Weights of a small transformer language model.
Architecture: LayerNorm before each block, rotary positions, no biases in attention or MLP, untied embeddings, attention and MLP in parallel.
Training: a variant of Muon for these matrices, 7215 steps.
Each number is 128 + 32 x the weight over its row's rms, rounded and kept within 0 to 255. Layers, rows and columns count from 0. Numbers have three digits each. The size before them is the row's rms in percent of the matrix's.

# up: layer 2 MLP up, 1024x256, rms 0.0511, rows 633-685, columns 128-255
# down: layer 2 MLP down (transposed), 1024x256, rms 0.0511, rows 633-684, columns 128-255
up633 114:159174187147173166090131105202133100111066117113138110186170144142115145169137131143086171141185155130106180136124086066110142143063139132142094151124134132126143098207161098113099133098133117111081157127153167129089126167092165104145124114123099163143137116114143132103140109088112105167118189190139135166114117064092131134164097188140178150097086142151105127132154166202133101112155
down633 115:099098065065127063185116154094130154162166123128103135110100095115155131095127110101156083127154163154162060131141167162110084150185087179101181128144125158125132191074069133133151122170134108117166108170101079133148108115115104131101124130138167127148096130123110125141130150177161106065183061111125123134163134156139131132101115085153085111162185141105200099156106140078125129144123
up634 080:169133126140119104130151130125107080102161141073140153125150099125153087153127156120096141096165118042209131129144087151092136147203169152160143148105115106102087119181151114154124123091134154108113082121134164079088193091158181058122098140182177096122182110129129177185137138131174098125143168137124116079159118146072122176130134129168121139152122173074117109130109147133129127103174
down634 079:082128156057073176156111136155135160152091113199137100151105169127100136123111102120129133172094098194077103146111184096156118107075113122089113075145169125158187116063070160104129148175116124149153138111146110155176082178083075145133132152085092198167093130111123104083126126140118121128107104123078136133134110125178120084133117093105133111082163101186118083107132153154135113161102
up635 101:092123073153062151125094190082113111085125114133111165130128078142146157097136129123165156100170112129113171047133121119164171147190170080184107105116119112151151106142100158122157153085100087104160097163148142152193102167100182140143103149114125139162144134084136153096084153144126150143170117128071076127130122146096116102136118166160154144084068111151110176187074108120107121127143
down635 096:148113187140153079141170108141144132149139137124094099137124177140107113133138144125102138144070131159143051239111081108133104102101106155065131177150150178109165153078125062124169089127202190127131142123090131100097150101141055123114161148141129151114105118124142118170133092135149106068122121134141147116147122115152150151097095111080115118138154183080141088088166115133185147129102
up636 115:128099131153105173114138132156119163095129105131160095123147099084141115157094091076147086070148116119133108131130110194117167122109153107106156168097163216140166104131105141136029072099115131143109080169148157113113198080177112084115106163095132155144163098052139120136133123145104142110133126167109145178112137136123093215129133104138151079180137096104090081134107119175210102168150
down636 105:133100090126151073138153110086119093197117127122088183124144153165122120124127183169118154186106135189123116139109138078154115124146117166125140155162066048132118170089108106137246150135121123089168160113126129128105086183059141172110177133170116113117087158185092117075131140108088150144125148114120146094136141148134171058127109115101090186078114167126135106086163138106068146091132
up637 087:175156184114131152118159075115110133163129119115111167171090077148147149116082129110035164136157114170117180143098167136154166131167130080183129067174151109106114151106127131155107072192098101143181139128156139108100168147152117142097112134103092065156153161167123108057142124074198113177154163123107166119125107100141089072138120160133122132118032074129153155175102171124181100102122
down637 092:090114135122157078143083185105196127124174126143126102087187127132108094131121085125172113110121157086162115126147114137102078116094129206093146158065132111160120117142156177113121132111134101113077131098073094127114107100185118137127111083195146165109156094078117163159143123189103163093092101129140137106126196111113141146113128118172126102142200150145154099150139075176072130088150
up638 119:147142146150093144191097102151123229125091141147154188196124064163127125141117115096102161153093107182174129093115125086112182085167122123124144169117114152127087129177123155167079129096131168158159044135124101106102150186108122086078113152125093126150125054101192083097117142177131161117175157129108210109162090161123160114145124074138153135173110133134140097155091112168143142156099
down638 114:119109129134197123113158131154143006145156098108098076096139189090101129132141158134129090160213171068080115162134128146128086173104120118144107082136163098129166146105072091095178113161132097101078202108130143161142095059115164155176154114133134142083119216145050199141115134092160048138108108111140042147091126092134096136129138149120107132062148077114092153125143106074113103077152
up639 103:072147066137147136110125135139075087077130169149161150143080099068150156119138115102135114127146119143168151138181121089119100097130183113083132144159123186128183147109092136126123063124179133177138136183143123122096153091176099100105110094102141132170145174157162186147159071154081117166180128087138094101129129159144120111183091112187094158173115185176147089110144124189120152158155
down639 100:147135184112103136136164147151144177139136055087091094123160168202130066163163159158116148147142155135119101114111183176129151140200094130176164117107148106143086134134136130134139186159066140106115111067116153136146122188067196138138142139145123119073137115082124093133076196117186150113114160141159147148126136068123120139094176118115155099083103106099132143167075137098163094131117
up640 088:074179138166117113175132091108163154144106167131126109102183100163129073128107133098135178119127148126143131064122122109131149111167182152067122078144131142140052124136133094209178076123133131103127091123069186124108231112146145098135169125177129119148178132111135125087148112101142177166143108134131108158117144123182097099151107088164122120116124181148084128113092123135163098068140
down640 097:151114108119133141110105121160093127101187078136161130162080171094122098134129119100100124127160180137100163162146124122126127150124091099147128144062121064105173149087095130099097115168071109107145137149186064135185093119116119197111107109060134135126138127166149162194131161163107114091104140142126086067150064110051155115099159150117146156153148051173143068161112153119135142184184
up641 110:214128115095177200082125084134115129152142134173136174143114142115141059137175115150113148140070162092081105165165194095161110071188151118125077150105128131102067187161176141091092127099149105087178174131137072094103168146126145122083144130148063154109143086106159064108103111116125169117118104050172165115072102162114142146110082150146122186156098094086091086128123196123143128123145
down641 104:000115149135104086160142178130145122103116138071123070127167089125144218114073134088149117109179084130131151122116069148113140166099095133130195086130133104158190085099079097115131112141125140158114106110128197156132101128157138125160131122125206088155116194185127171162169134150123084149129163203087102127163147105166150134162174115133132094112144145151156195143117082075129135113111
up642 131:143180121159128129182121126167129146134099102121108144204123120118131102101173169115141122118177134097106164108123192108154129136207122200115120096168146144125097134162161137125176133132184068111188115171099136080116129076120161090135115127076152054100165137092213087086132106176127087130082139122102170103091153166111096140083160141072147117192088170108118140134093126108128125171145
down642 117:122111160107150133107108110101155130138133187125162109051102131127153161150103107158097130165115138157128104127130069126087156145056128043157141150102115123122151144082117102123051122129088212147085184088123118187159126190115125181088118134177126177156109105157088160152127152082097145121165115158146101118196125091111184132167094130165130142085128080162147098132133120163126120093105
up643 107:154176110137134160134121145109172063147120148164140135143141114191133086103105162063078145161106141163138132121112137192125095083176184171143128123152096131132120141146119158078084070123156120172108097097090131067186112083179114170126130124164125182168128186171127131091150107099111149129161137103146136116085134087155088094158115085112215085092093158115132140163163100167122140105121
down643 103:100072141151124097121093120162105137121121123113128129134069105087109172141128091166168126080138091107131105172119113092126158179092128096149155108111142091111158124135130122156175170139139106086154193155127173174080146169081165063148164133106170076117130069115158129134101147174143084126121142167119143136162113149111164209090144135153078137133183079147132086102057190105143091164108
up644 100:141124137142156152181157101141159125095135138136158109210164123108104128141098099134132113191089126147060133101099122167147122118107130133075116121096155166067101183138111104139097082104135143155145100105177122128139127139147118077110121195112148223096101122155169076074070115146146143115103109127117045146103133077140165208186095148154167149114156133089118161138141126078160181097123
down644 097:142120121101097140077108155114131127182101096111079150066090115142149113134117146124109148084171092094214121189180122117099130170162126126144155123161131111204151071123165140136209171157128111100095162185101139096105138124079115168147125100131125033151127121101090160176164133106104104143145131132157197111159110192097106051084139103118069086173078097200108141152129153171102105161132
up645 108:125160117096134112079130175092122131118108085102118157093153175126115103148178131141167119144165119172121091187125104123194097153140130155117054159144121092090111156084119123147116064030173119163101146135131092097181083111137127181153157114122114165181143059170124152197062164147143133116137172088169146109082147092082114108143136090112096125158165167176140177126067079146095150133096
down645 115:107101200132104134157134076123104139140147158128137146158054103153140177142118088157109146100101127129160119075132166136097195103122092152139195150113072155135140094129129154101126215198127144106168120139117163168075147092126121113112105161117118123094068162090151100059196139095119112118121067142054137151133115175143183158081105133134158132104069122078107109110199151116136163114137
up646 116:127141081118108141138128117129096144142164092121102132103132130153089178122124099119131115118153149145111151141097123142092123072159086112155088105115112117094178155120052146124142160120105098156140079083054119118192128084130116095118156140165083193101122120111133151096118130168130103118108046110080113097125107128118142165092132169161167124134148137101118011094101135145142153125146
down646 105:094101183133140127144148139103173115134065154072163106129142121081176073110126186132121138116092096118135087128139137131161128129093151138110161135144151128198055113118195091145155129122168174119136180177209152133065127154137107162124090127117176058143104146146125066147119129106135155152156187138198121143112139117134131111149128113084081121132101102162106230146149124121104086154118
up647 081:116187124073135155152145133120140122088176126114141107078092125121163124142209120103125124144071122138122158109153139208200122161101141124120123061158108118207138160130207200149097124114140092134198148123127109140110134172133147187099190169125151105123126085133131120067169117109132116124204131129102120166112105157060093113154116108138132135137082116143179077181156106129201148167129
down647 091:149116142161136108127101123137094104163158113116113097182117131117095169132093130093153158119143126147111100121081093060081130108149096134134122156089162130089159103131068078123124093137129175145074118128166166112152156090181189140120050097168123102109108167160129135155133094197105172115058126134153163127131135068155166115091131162140088105178178110167132181149092173126127083103171
up648 098:173180207156077118132136139111100114167153197157063119143185152106078096123127154127106143124124153112078083165097132112214121155105132220168132147132114135125108118104096131141105130163183169116164204156148127118080132197122164148153090135087151125155080090053119075152069117130112145157116125182188133128184123122094144124138108107197139112061163163139111103129151203146057068135078
down648 109:049086090087158087109128177216198118151093059112163160099076084097148145178103134112109112135114082139114164092147181189048136097159145073096114143106133126094107170159099137111104128100106120101127086082165116112144131112183092141144130132127122130111135133143138202127140117156140120126122130043076162176087131125159161164106153117025114117138130144131139122134106107156158166145164
up649 107:124122106096133162146185117163112138093110153084073158160122120138137100131113122091084097142154107100123116131133142137108074121142115125095120104160091109120074089154158110121164119162106148129122100152119142090111169104089115115138123169150151118110145160204160194123127139113205104193088067143125234079159148142172112142113122101147108123090155098144111098148077113063120159135136
down649 104:159162160147135127103065100118166146134170076146166094123139145102129174133128142156169159128105172164115125123108133099174188138103150117154100101098185147137147204132098165134092122131143107123112154132169099161148108152144103102125140107110142124139124127111106112105098117151052144086183213108136020182147143109079124118159145170124178136145134139151141164117182100150108099104129
up650 110:159162128150142093126127111119097114148129105178128082115090153118180130107180139161114146126165120082101083055167130107091107116141151071124183060069148160118120079171093138149083121104130124169094161159084055122131141148132083136129142207112107075153085131118104103107122128127212110111137129108138148131079145136149082191170099119168052118168116103135163139151170113134142147184080
down650 110:116071120109110155148122153150170102120124146061126176117157122151071135128104103157176136122094134153133184189104098151178158159131097184144078196164104124155133207079170085073168120144108155103136102111157167143136111132118193153099118067158135179117169134140136155122141115139089148139148112119108138115175112134107177067092138148124195198104150161101099123096117158114125124052145
up651 102:136129121143080111152131084225124124147111086082140133054116111057104126124084139182107166110146160103104220151107108160163122152080164105179098209129123098168116091141107114086118086103174094135148103170128073136110087138097125113141108150164133129170080120092063098131143142171214151087129163110137126179172141154141079202128103135106147105162093158120116131168082186133153103171148
down651 103:116150133103181117139133164070120124097128114188123085148162167216148175127144124073147082150143061155104067124181125111150102132141120182091129089136125149085133152092119176131146112119124168133099108148114124145178173129189121144104129045097120119130138101092185155133079141089058111133131105200123117106032120101109176076169115146150124123065138121131119158131133085107179147151087
up652 106:161149156136069138108110200125158125102100101105124155132157104115101120070148110130127128160067104119135187072132154158122114136144065105174125179114116109165123110115146166134100080130045140133141172098087148111120161157145130128145041118103142086124107087159132137134110177158147152125117117155199098126123152111111131093092057085202124119067126113117131083159108136054107021182182
down652 102:106116100139178114114132054135117125144155174161109127104088163095143168200107132103116122083202153149134083180122105090139125152088163195058125117141136121081115148139099092112131191148173132099127126141141106128130125081116115128130173150130089152142149152085150166093145108131103122176138139098035159099143112194149102176161194147064151168149139121167118172100140114181118170084100
up653 099:143091135094101150139146098075109159116110116118149193165115111104219166109159111131110105144114112075101089206091123119167144176186121105116131169142141147155077129147131143133114123162163118131093129135113078119163169142128224141135120118150066110109096064089172068150159092159087059056198115130123175114133101136109154178128112149123134194122152108159154100126127136087136114096103
down653 102:089175111157158122129142136221157099137154137134095063103128172144099102108125123167139144129134138144164173078188134135131124073100137164125149061089099105082168101146127127099150144087108140133160102137124162111060094123113051121096114057109131164154143213136103197105072160098132161218079203126125124179103153130145103100102138113151132048135110154107066116154113134126124139133145
up654 109:117204216179126068162146128129108174098119163135113107146095162077167081186125168129113113143117130089140117127137156074135115131116139136095089178144106146099125144115095131182083167163114161093132135121145126060146150175113126088118103164167144111144101141107149189148138118080085111099146106172114147103167154113153120115116181063151099110105109069129154100195141126117122112138148
down654 104:143035061075150170098107150079143107140117090118154168122149126150060203042131099165157122075140138143124115147128109151123146164149117118163118117084172127120103119153115118121169086084176091188153118148102153176110116085102155134141137088100124155112167108137124113138109157161164095146100135086143093144147070167131147120133103187121126137146144139129132163084133117143135135120112
up655 114:139135060078186176135092108231111086084180162134121157162138137117153145166146127160114140136147128131150135135079101139119133113132152091130113108056162175211109155137153114191155134089177105134148129144118170175104099088132117083113087112181098140136151080137193086171103144114135136104145115158125129148125150160096116172183088191169170144133147103091103071168047135076148077136136
down655 112:092138203141069046116153138060151157166053089085135128090145106148133118098117150152147146130103134106118108188192143102140139162135063177105149157183073073075155105105124139091108120200068134134130157150142120094168165185157153159114195136054163148157097178113073126089160109135107108124108146116108140100154108119158159094117126113126100130114074156188162185091220113168146177147138
up656 110:129119111180202162173185073101166124118146167168120085121119147072093161135065164105119141110128098165127137102154116120150145110146140176161182141102136131150039142092078167118116102119075168130103139093096072141205180098108156132124126163117108142109068107145141170104114116128156120142163112116126131116198143159117102132162138092141058120166150088159104119125145158192106168147117
down656 109:128137184086080081077047180168106128145119093066118154155195082185123065122138110149152145162148169124103091145111109143085121126112107107093094098138132128096181113153141086144125136154189090169152097154161163086069129173148109110117135084118154160134184147103112103127151168124087131125109175112160150155049143102149166122119117132133177107092098154094174150124120124076181106077125
up657 091:168107144098131140130120110110098122145202171144143119063123128142142137130171121131173129104196157170164096111168094083162187124124095086200139147111146137136090099135096162132055124172161138136144131171132143106095120138080114181178176103115150174072162157134148069141130156164176128116150148118103134109181176143142133144192133105093080101120138163158135125101120103086109197144021
down657 095:089135143177171171163121138182113139138080055112097153224142125107107133127066120150096083128065122105069107154124133128114072114161173181067127087143088089096123172136126127099208155113140115137093132068120105124090138130156119115104105204111126100158082145145127168105128071106096114141132114111193145135115052180090151070031120157145171121099131113123148120127164130187160089113159
up658 088:099137125102164144174158124133148156163112129141168127161138116173122121122132093133139088092165066112134100123137140158167111105136149064119099130092180168114163104179129084111129075139150099073122176116128125163125108101089100134118120090097099166095148105133093125118075119158136151134140140085118119103136116072189145143172097145113090112136126142205097125088115170158195162146127
down658 094:170133078140122137118078123049088163099178184075079104082099138130103101119076166110138134110108174143101108103169144097075120168113111150097165166195109116167099197088106154125131176121113158107113061201106108089124098135114173138127171140130158109142144134134161105131168150190154117128126093163104194130122142197059167134094158128198154179129161117095138142148161149060104144101137
up659 105:159114059111131130173099102136137115113146107127077150145080105133121107149110143154139159140155125108151117106097140128172081154145091114168134124091124160064176175089060116161120085112108230134127157096127123148147132131144103134111203113110075142228186130107127147088133133118113123145153144135194158068187143081098163122074148154152116169128169122151106097114126137084077135114099
down659 101:104122167133108111085147169157059126131091158137180149094192143109136123119156131101118097163122137116136146137174097131086170117126175169108158120148146084196110088142199129120131172151145035113130099152121156143114123131142181093137052120158199098051083089138139165176122107145146117128104153126079100152085100178144132107196113076127134100107091129097141166157121135162157114114121
up660 089:138119143114154101123145086106095155115198170099147113157143079092148140113153160157116089089133126091138145142102168098118157106159115148096135060154141135069142116120119152164196173100149175131066108152185080122160134176092149141080144181126123167133150170116114101195103131122106110088114103133112089099110145161155146103175172142091093166145125129106076126080169171137076194099143
down660 093:130114127121130158094123156134166094090052118109086142119108130116109155132192160116126169185165196173100137127122095205120134157115122108155155165116074115170132142122126060108134103180163118112113168115069165115088127084170119133183164095139164146113146094167108152096133119147101163191163162148170132188153113144104153140128076126183139115101094080175173120124105126130144118145098
up661 110:075110111087158118109145131158179116110159137109151119139160112107145190070093097119158145137072147140120097103143159065147132123114106138112120115163096103104106112071135134122161114082074131162116108068098191083088134115217088087139156076104147114139162148096081075158166109111137174094174137121149093092116149145138168156152117145060173108118116098146087155113100141151097122060123
down661 099:168103122161147135139083147098096122156110114137120133137128121176142061185156144169072123136227090099147158168093106164098133121113130112172167117087145147134133154131129126112098128167137125088180133179165099177188094123037135173112099168190100150159126100186168157095115111142145085175083157116092135152117123120124109163112143115200077153147153140119172120117152174113110115185145
up662 088:083109117142101107084060101124123106051134170129101121096149103130134150142135141093141180087130064037108088135095147120158188195170067127109201113171192134157149144061098114096135104103132115124134147177093117123155115118155146173136165071093147182130166161082156071130104143116143100101191092143166117112152120120092118109202106170142173159187146141143087109075083125106150192120147
down662 100:147106097106141135171188111083130149172113071091146094118117142115098084074178120122162112223115170158125157143118092116110112077096151173139080128102080158087158081175116146097107099126152123146083160110147137129105101153112164098151134170170078102109087112149170168156106169147108146179080168114099109048142149137192091131024123115122075102079170159133097171200128156168167074096135
up663 109:120114168145106109104085132043187161153158141063115184131073177232113113175117129138078079134132115162091123116154107138139122109134156081052147119204138159119133158099115139119098086139140125107076152162089069120083144151118115136162159195195088111184137158119160144117113104110074048093179174211122170133121149135157069143156132116135159151113141128148144097150107139127117107086125
down663 101:168148079131160141137178110212055061117133126171117084106156089020189149065152123103212167108141131093137129138104165131137126128143123157199117133065113090142134123145156105146132147106146122175204105103173158132176125141139154122083112046080180153037098102130097122117133146142150186171104108057141123106164142134094179112080145123131079097146112146115134126117131161125125155174146
up664 104:140123161129100150106081134077120087176120100123151093189157145062157173136101094128148180128124146164186174127117172146080070058092092117153119043138093127164158076126143162140154099164105135129093143081138155046114131149105099141115207199182185072136129142152147125109160118164088164123141120132099144182115102134179158096139111057129080126161117070068085124107102102101082083166153
down664 106:104123113126145086177173134144195143068125146140082153041058074132111118116168158166109087126113127103090114165154121101132124188179161141128133163128186130097138164120106098112078145099147103151186168132125099215164165140131122069150098072099098162134131128141131146112112157158142075122144087157157093087184110125059077159076157139116163117146127195156180134145191099116155136074109
up665 091:142158080105153098143173167118114148147122136121118172091119152183151108163122064173124095137105100124133120153136059107110111137191196086112129127134156110159105085192143081164122136131135156060137141126150070093122140211091100143086128076086136138111179167190122153163096131099158067133088163184138118154094145170128138167164119107119162134121088071133133118135105101137149157128167
down665 101:104113189148132158119055096131107111156144132111137104175125111114098157117150163118144142131144140170164218089135161118106120132134035167143108079144121180082126205072086192110147112199125102118122122187094150152151134084113168094161113186164124120151110122105101106087139124115134148103135106086121137100115134160149113153095127117146112121161152179123114177111122142075136127097128
up666 098:141108138098145130193104118145179086089085177067215125090114116162183090100108170123091126115110153136125110156160134115115115109161152068058133140091133148121136151141141093162082193090121141090138122135134171148146157134067150076162096106128146147171098125117159110135105153110152208167108151098101103160102129073163131137132176136164128152145119158099087148106115127154124157171092
down666 106:091163143157099146070132118145122153184200109186079117167129126126050160174104105130147120151114068103162156113109112113123156152094110163163145087128100125101117093118128129096167138159149150158119111143148105049120123138180115137047148151118069099091148105113142135094146108144109036082165122134181168095165139188126115136140090082147113130083103092164178096155134154138137114130181
up667 091:139150150121099187130137082116119123125074136098144121097118054102120187154095132097178150059166157182080164130148150105145086121115104152148132127171177097122118134098129055129148112168127146113133091123169132133173112171156131096095109159172177144091186143147130176098151129093126099190071106173116167078186170101143144070170096151116187108121113083104098142122118137118120199144094
down667 095:102085106172137126095085169138121087119174159159093150150116139164191094103095116132098086151133141088186109081096096164102179152148144132083106114107084141107133094152111111125142189124175108141134168099085135107084121099122142180153099078085089136155109143117134139114111175161144155094141138072129116155084086147169160198094143120115064149135114121172134111155184143172142064103128
up668 113:153133135193132070177134085164044105102093087127117106098167105159140104158066138130138133119181147164125088107191127124127110138138116128170193090164155078132136191111138090134142151142144112172124164131169140111079136081137179075140117115128092116110197118137107133128106157091125112099093149095153164058085161140107137118164140086129136140136135104121132159134137169122137073170062
down668 111:084130138079112169124115143105231149118141177115166156130086132082105180124185124115097128152062111098157107142065122104142162117121136147111047157083108173110115062121127172138094107137134144072126101103104106133158129158107100187145138116114176141106069138098151113136155119181130164136153144171083088205166093105172154136107108145147094118104139168146126097163135102168107165102189
up669 104:159135070078131136131110060156125083130118136145086141171162155114142196156158100182151090153117112097055060113107100125079127122152132082143129116177083148198141117075092140144226133125144088145078068112163088126080139110143110129126116138208120135135137141163157108159120194138119115166155093134123181086108095138102126134175156082161111194162062092133157053150069086121157146116136
down669 100:066096153135100138137154190102168165161104140114193131108060098148137103093138149089106169096136144151182203116132170165174159132130137164110132138110152126062096142214185120134063133142109136089171177123107134111178134133083139126091131130080122108148116145105086144075113069140139121119133145119124102159133154120149129133084099155123145096097197143143114193078156181122114077136103
up670 092:118134121118137089127166150138085108170123121134121134133116138219183072142112140172136134064115170084128126101111118133041131121160067147120113142102178120128131108076189154093108154058109126153107071106071143142117068171093138064080125173110145077127134151136144144122154108128126194099108176114102070120125181156124156110140097147180159147118169108109163143151179110113114132149163
down670 095:139119158121118176109088124131161094111166126122134125139129103028109143105168153070140098225139115140140148146127089108167113178137194103138118102161068162112116151157106147157133101201105108129157190171166107128151148115125129164158121131125111178108150095092111113132065148141146119133121101149196206142087086094114115113111138110085052131136077103155133142096100181137178125090081
up671 100:135144110100129091063124142117090122185135166104101159121161141144192156145121171129136186173111111107079076162107092137134120090111135157159118110118145135096153165124088132062136123153170144138129122078113111089200130094136124147108134137146151123104124084143059166095097123156110137088125049177179093150149168144132125171123094188105158091197165124049118127078134115140110168073124
down671 099:103118171127108137151135082141172112107135079140125087109109107145079104151119077134127062084184144132160169118147192131087133185158096104102117116143121074121113086084200131140136136115123103147109120173142144160068089130123115122157134141126112154174121168140207061188081112080129115162180186082069152083095066087112141134118162087119159161085111144155158144139108149143120101180154
up672 108:166136169126079147185112157123141116126117057104131160125074139076110100168168144139079186169153140173097180087195111147108103111108097126160172113141106083141114081097197155151079148158169124159122151144117094135143174146105135127141143168175133139117111095095136071173135081106125083130146133097149135106126127121158098121110103143138102126084173122119074135142098113149103122108088
down672 107:104129099145192117098120126147156113133166191187123083164167130134151133093088095131144084073100130056146099159087114119169172169170155173108075130102160130142174153142037113092172107073101104122165097123162143093132070131176156148127116100107156136155107150165084191074093168152155147125065125146115114152157116200134115135126138098118139131167095142132190139130161148090165126136158
up673 100:167131120118154151142114135146134199120109126115048164163176115109136155173098109153145038118111151177188126139162133082135111159142092151170117107071123116134108067077141105128108148161168097125129128116149138095124097139075111122088116137142077114122138095129181113105136158179128113034167211140114122151131147118101149118166107149170095125122106115147124121158122185149128125088112
down673 106:127110126167109132129133148104149071115128122169207127114084127164119089071173146097098185148159132088070095148134107145143192092134124129084123178153133126086142194164074132151139068046129165102149150135126128116125119135156124180151140081110191138153098137120129158148092152102127128155133064114146082120133124148144106151131134124076147154139165139132097162095111128081166176190155
up674 081:152148143161149110142144113116132144092125145053118161040146146113072162116159112074156127085132155164130094173088156054148139114151084130168083124130118138158107123134162154115119064093161120114166126112083122117139106048081103146145147071102146105186136130148133129117131114147176170149119121154119132162149169171124145130203074087088126178108124097135107151114101149095230085073107
down674 086:111138127140150164154118172169117099143176094197100105231120104158165129141108163189145146149168139104119124097202133187115150108078153114093135111136109083084166104114095124141148173174106148136190118116143135133105103185167166158117130208153081190087133169093095140100121178101092111101128126113130139106101126159124128113038166144152092049145148180089154141176140144136099206176134
up675 083:153188140133159088185168138067112169101125211172153153131111206071130121128178158162142067108144056106153125140161134108114183134170103150101073124155182093140131172149131134087126172102139117133095129138094179161104105088152174163077151147143136118109157129153162161158123124129134089068118102161148118134122144118088123099106100140081156138123127193086238107125131085120126136091141
down675 090:055107136156098156142113105132098123148129084047112127173177105109116147145115135111081154154083127102122121184151124127115109111151143075137195159083141086147126094059056194114170147226125137185076120183119132062146105178115085115141104129089134213149130085148155078125140170086170085193160116144094090134140131105117109158165166106143076123112093125174061147117139168107165107144161
up676 106:123162176119171093159129107122159104163131084153091120126150189116113142107117075145134090059162126172108120161092090078135166051173156145135132124116110133153129115108148114119182110197094168185172189081158185068160139127111133164100135143132099104109104143100175150106148156087095098096100107145112084056104112132168155160115080145146146134148084109096177120104063188061139124084123
down676 105:149107100122087173100122163115063139101148151126183160122110072124142096197170163125158200178130153098157125069153151224167113199095095137133111131167145117113134158121097133127106137026157066110093081168099087177098127120149097098174171086136169158144170092163121127155089102178158121107169104114136155179145130114088133094136182121131121133106165092146054134132195066168131118159127
up677 101:123109058118142128090134133139169036108130114134068151103057140207082183161123149123169138087116085132168125109182154103098150165195095112215151099128045124124107126100155141129178125166137127050174145125100184146104102093145071169160070112132148160150109177109111181121103113143158106103102154097121148098097066137115068102122153094139155110139145149134085194111170094097110094132135
down677 097:111154182067110155156132145144101227123114187105158114131174105068151096110111073093108116163150145097090137128109093142164097112086145130061147148136216142143148143128113148163124090072121130187071120143136074058156149142069196111111217123120098113137100126198150082162156138119090150112154131171107117126165156095121181120109103119128120148139124085167149079072071143151123169085157
up678 085:145139148118167143141129109108119122094073148103135128173147050174059128135069113092089094074118093123151137105195097088173158157137128081163151113159110146140150168122126152102147170133171118142147116143177087065180112148197124041103134168106107198119100064098148142156152111095110088148173123108134118145135177126206146109140115024148117131126121086155166135066111073227146149135106
down678 094:100085109145124111151160154119197117165163139149171106108146142063182076139154160175205158190140134147116088154099141130114104130183151190048119185105115117129158067120091109165163069079087109121093108162095189132076135092099124127111168133149155164111167155144068153155077173126167149112135152135116134141110071150084079140108161196130145114133103148108107133191139140058076081106098
up679 100:152100180065093124176124140145094123140118205188202128128143102091125129092089171084097136139128094148167153090141072132118065163171130115130120101100098143136160124149153137205177134128113141129127116149101155151101101142084159087124146045173129148159131137083126132121136127169088135117097145126159150072142082124103204151100088121103113140169121141163051092152119139114082097124137
down679 105:112142114149142111037143111143163132177178100092103149158078163127161075184159106160171168090141131129117122170131168178094103134061157127171121123168153149101109142135115111081099098102146164120126116101180117136144156124186100143129115181114105130110129106129115122173117133101141156151153146137125151151107138136112050107178138107174157135092164113059242141113049124132178121147105
up680 074:135114153131102197136050158101146112169114066174156127151078157152190157119126080136142154107089070056107146133116108166172182149166122174153121109137165160098152178162163089088105094119096139193097118169075145184146176101114101126118216137114195127145160114120133182158077124152157160100108124077098094154114147120166130177186119095150094094084124136101117150130131126162166148136150
down680 074:074153095112121141108202057099094150073121164102092163100163115077102129138128152104122086157172162171151113118164146102084101082123178164080135149149111105135069122100090175135149119172176089105199136122196124101161027163171166139148055092158085121116074116167087048121161146108086094169145146164114108085157078163154144076059139190093140180147133104142166156129139127125106097089076
up681 097:149117135111206109125171159192073133137178123080123138178115142118077174096112121140111161141091131148183121180060117089180159056132097177117111145152133189120193128132083145177176147119133165133147137109135167072178181096091096150134107053154148147116117142091078092125154141157122088142096124167082082079187119132146069104118116088141142131082141109081058124092136119187109078152081
down681 095:108147121124052133119079149102175164107074122124114091139137084166148082188140099141149129103143163116052125112184139110057082185157134094147166110101085105112079101166108143110086122150138091126111132123097094179073084152169193142120141163144096106173153125154148148140128094121112150117136098115194177157085111130111223131124121170162117140177090134170178095154118167098128190101176
up682 083:071131113152132158098131125136118172151188095137123099134169118169128131125070180135126149056124175138095199096102178155112174168129141158186110162167130094144116121081093130061153108211117192136148123137084110112112128099133111091216115102102153042130147131091117151094124156145136133161145096102084086087135107118123153135088119197114146141147056115093131095121112154162124073075091
down682 088:123114123128123111098128183111121056124077116167168107112038103144150176089158125167149132179145151151170052148152098104073124142114064148098140117087090114107137148189189142137098163069156112132145153095123130134112165184127144149124110078128102165141132121104072197144107114079150144170110081125168140130127094176111100164158117067138140126113126171158103178093125112090134209118175
up683 086:138151159121104156141080143140173100134112175061120120190145113164120120106111162136121084130102104092143133107066124107141127116182125139109139083111184135165130181163159168126085144098148165081110181168145165086111109119118142081109099201148112092086088188159111187095114118091118096116143103140143161094109166151108110194199124140132091186171180120093137118148134117163137081104081
down683 090:150132125114207040137177105128130171137147102171092094109104122069129108152120120114155145112185135124118081147169121161130092183113118145128093202122096124100129118076107105114176103176082093169126113091181103160117152142182105152138159138111152174140145068144156114106141128171071129088165205110130100137134104121125169049091112135146189080108101117199152123143159142107124168123148
up684 113:107109113128162154096147090193175156115125119140147124142051143111133193075127036120115157129168059155127105070126120156148156101129079175170114149144164109179092146172111104089112034165175151100100111179114109076135057148136129095121118180096157171111181115126144140141144103232097170144142072102094193104154144152092185127126141119111098131102144101137109131159071088180181098147115
down684 111:135132135137104121135122145066112110156115142105121149123217103169150052185103132135129139095100195102138148197128124126095124174127174070128142170124134139076184125090137143212153178102098082151186155129128159167112191083132126169096138109144114104158057118150110131140111144032164102089133179157124028142091106122142086142124125094149182129167124154145171112083175188069106161127138
up685 109:138215116098128112095141169124155126119124143082130099142120128111139103180157158178058151108159113088196156078140148152120081121114118114134072107130119126132150108115109111183100112100116149131196157132095195112128115157160160082142181097133114219148150126075150112112123150132089039108141123120084164112097142165048170052160086108126151112124127094115081055130091139057082137118135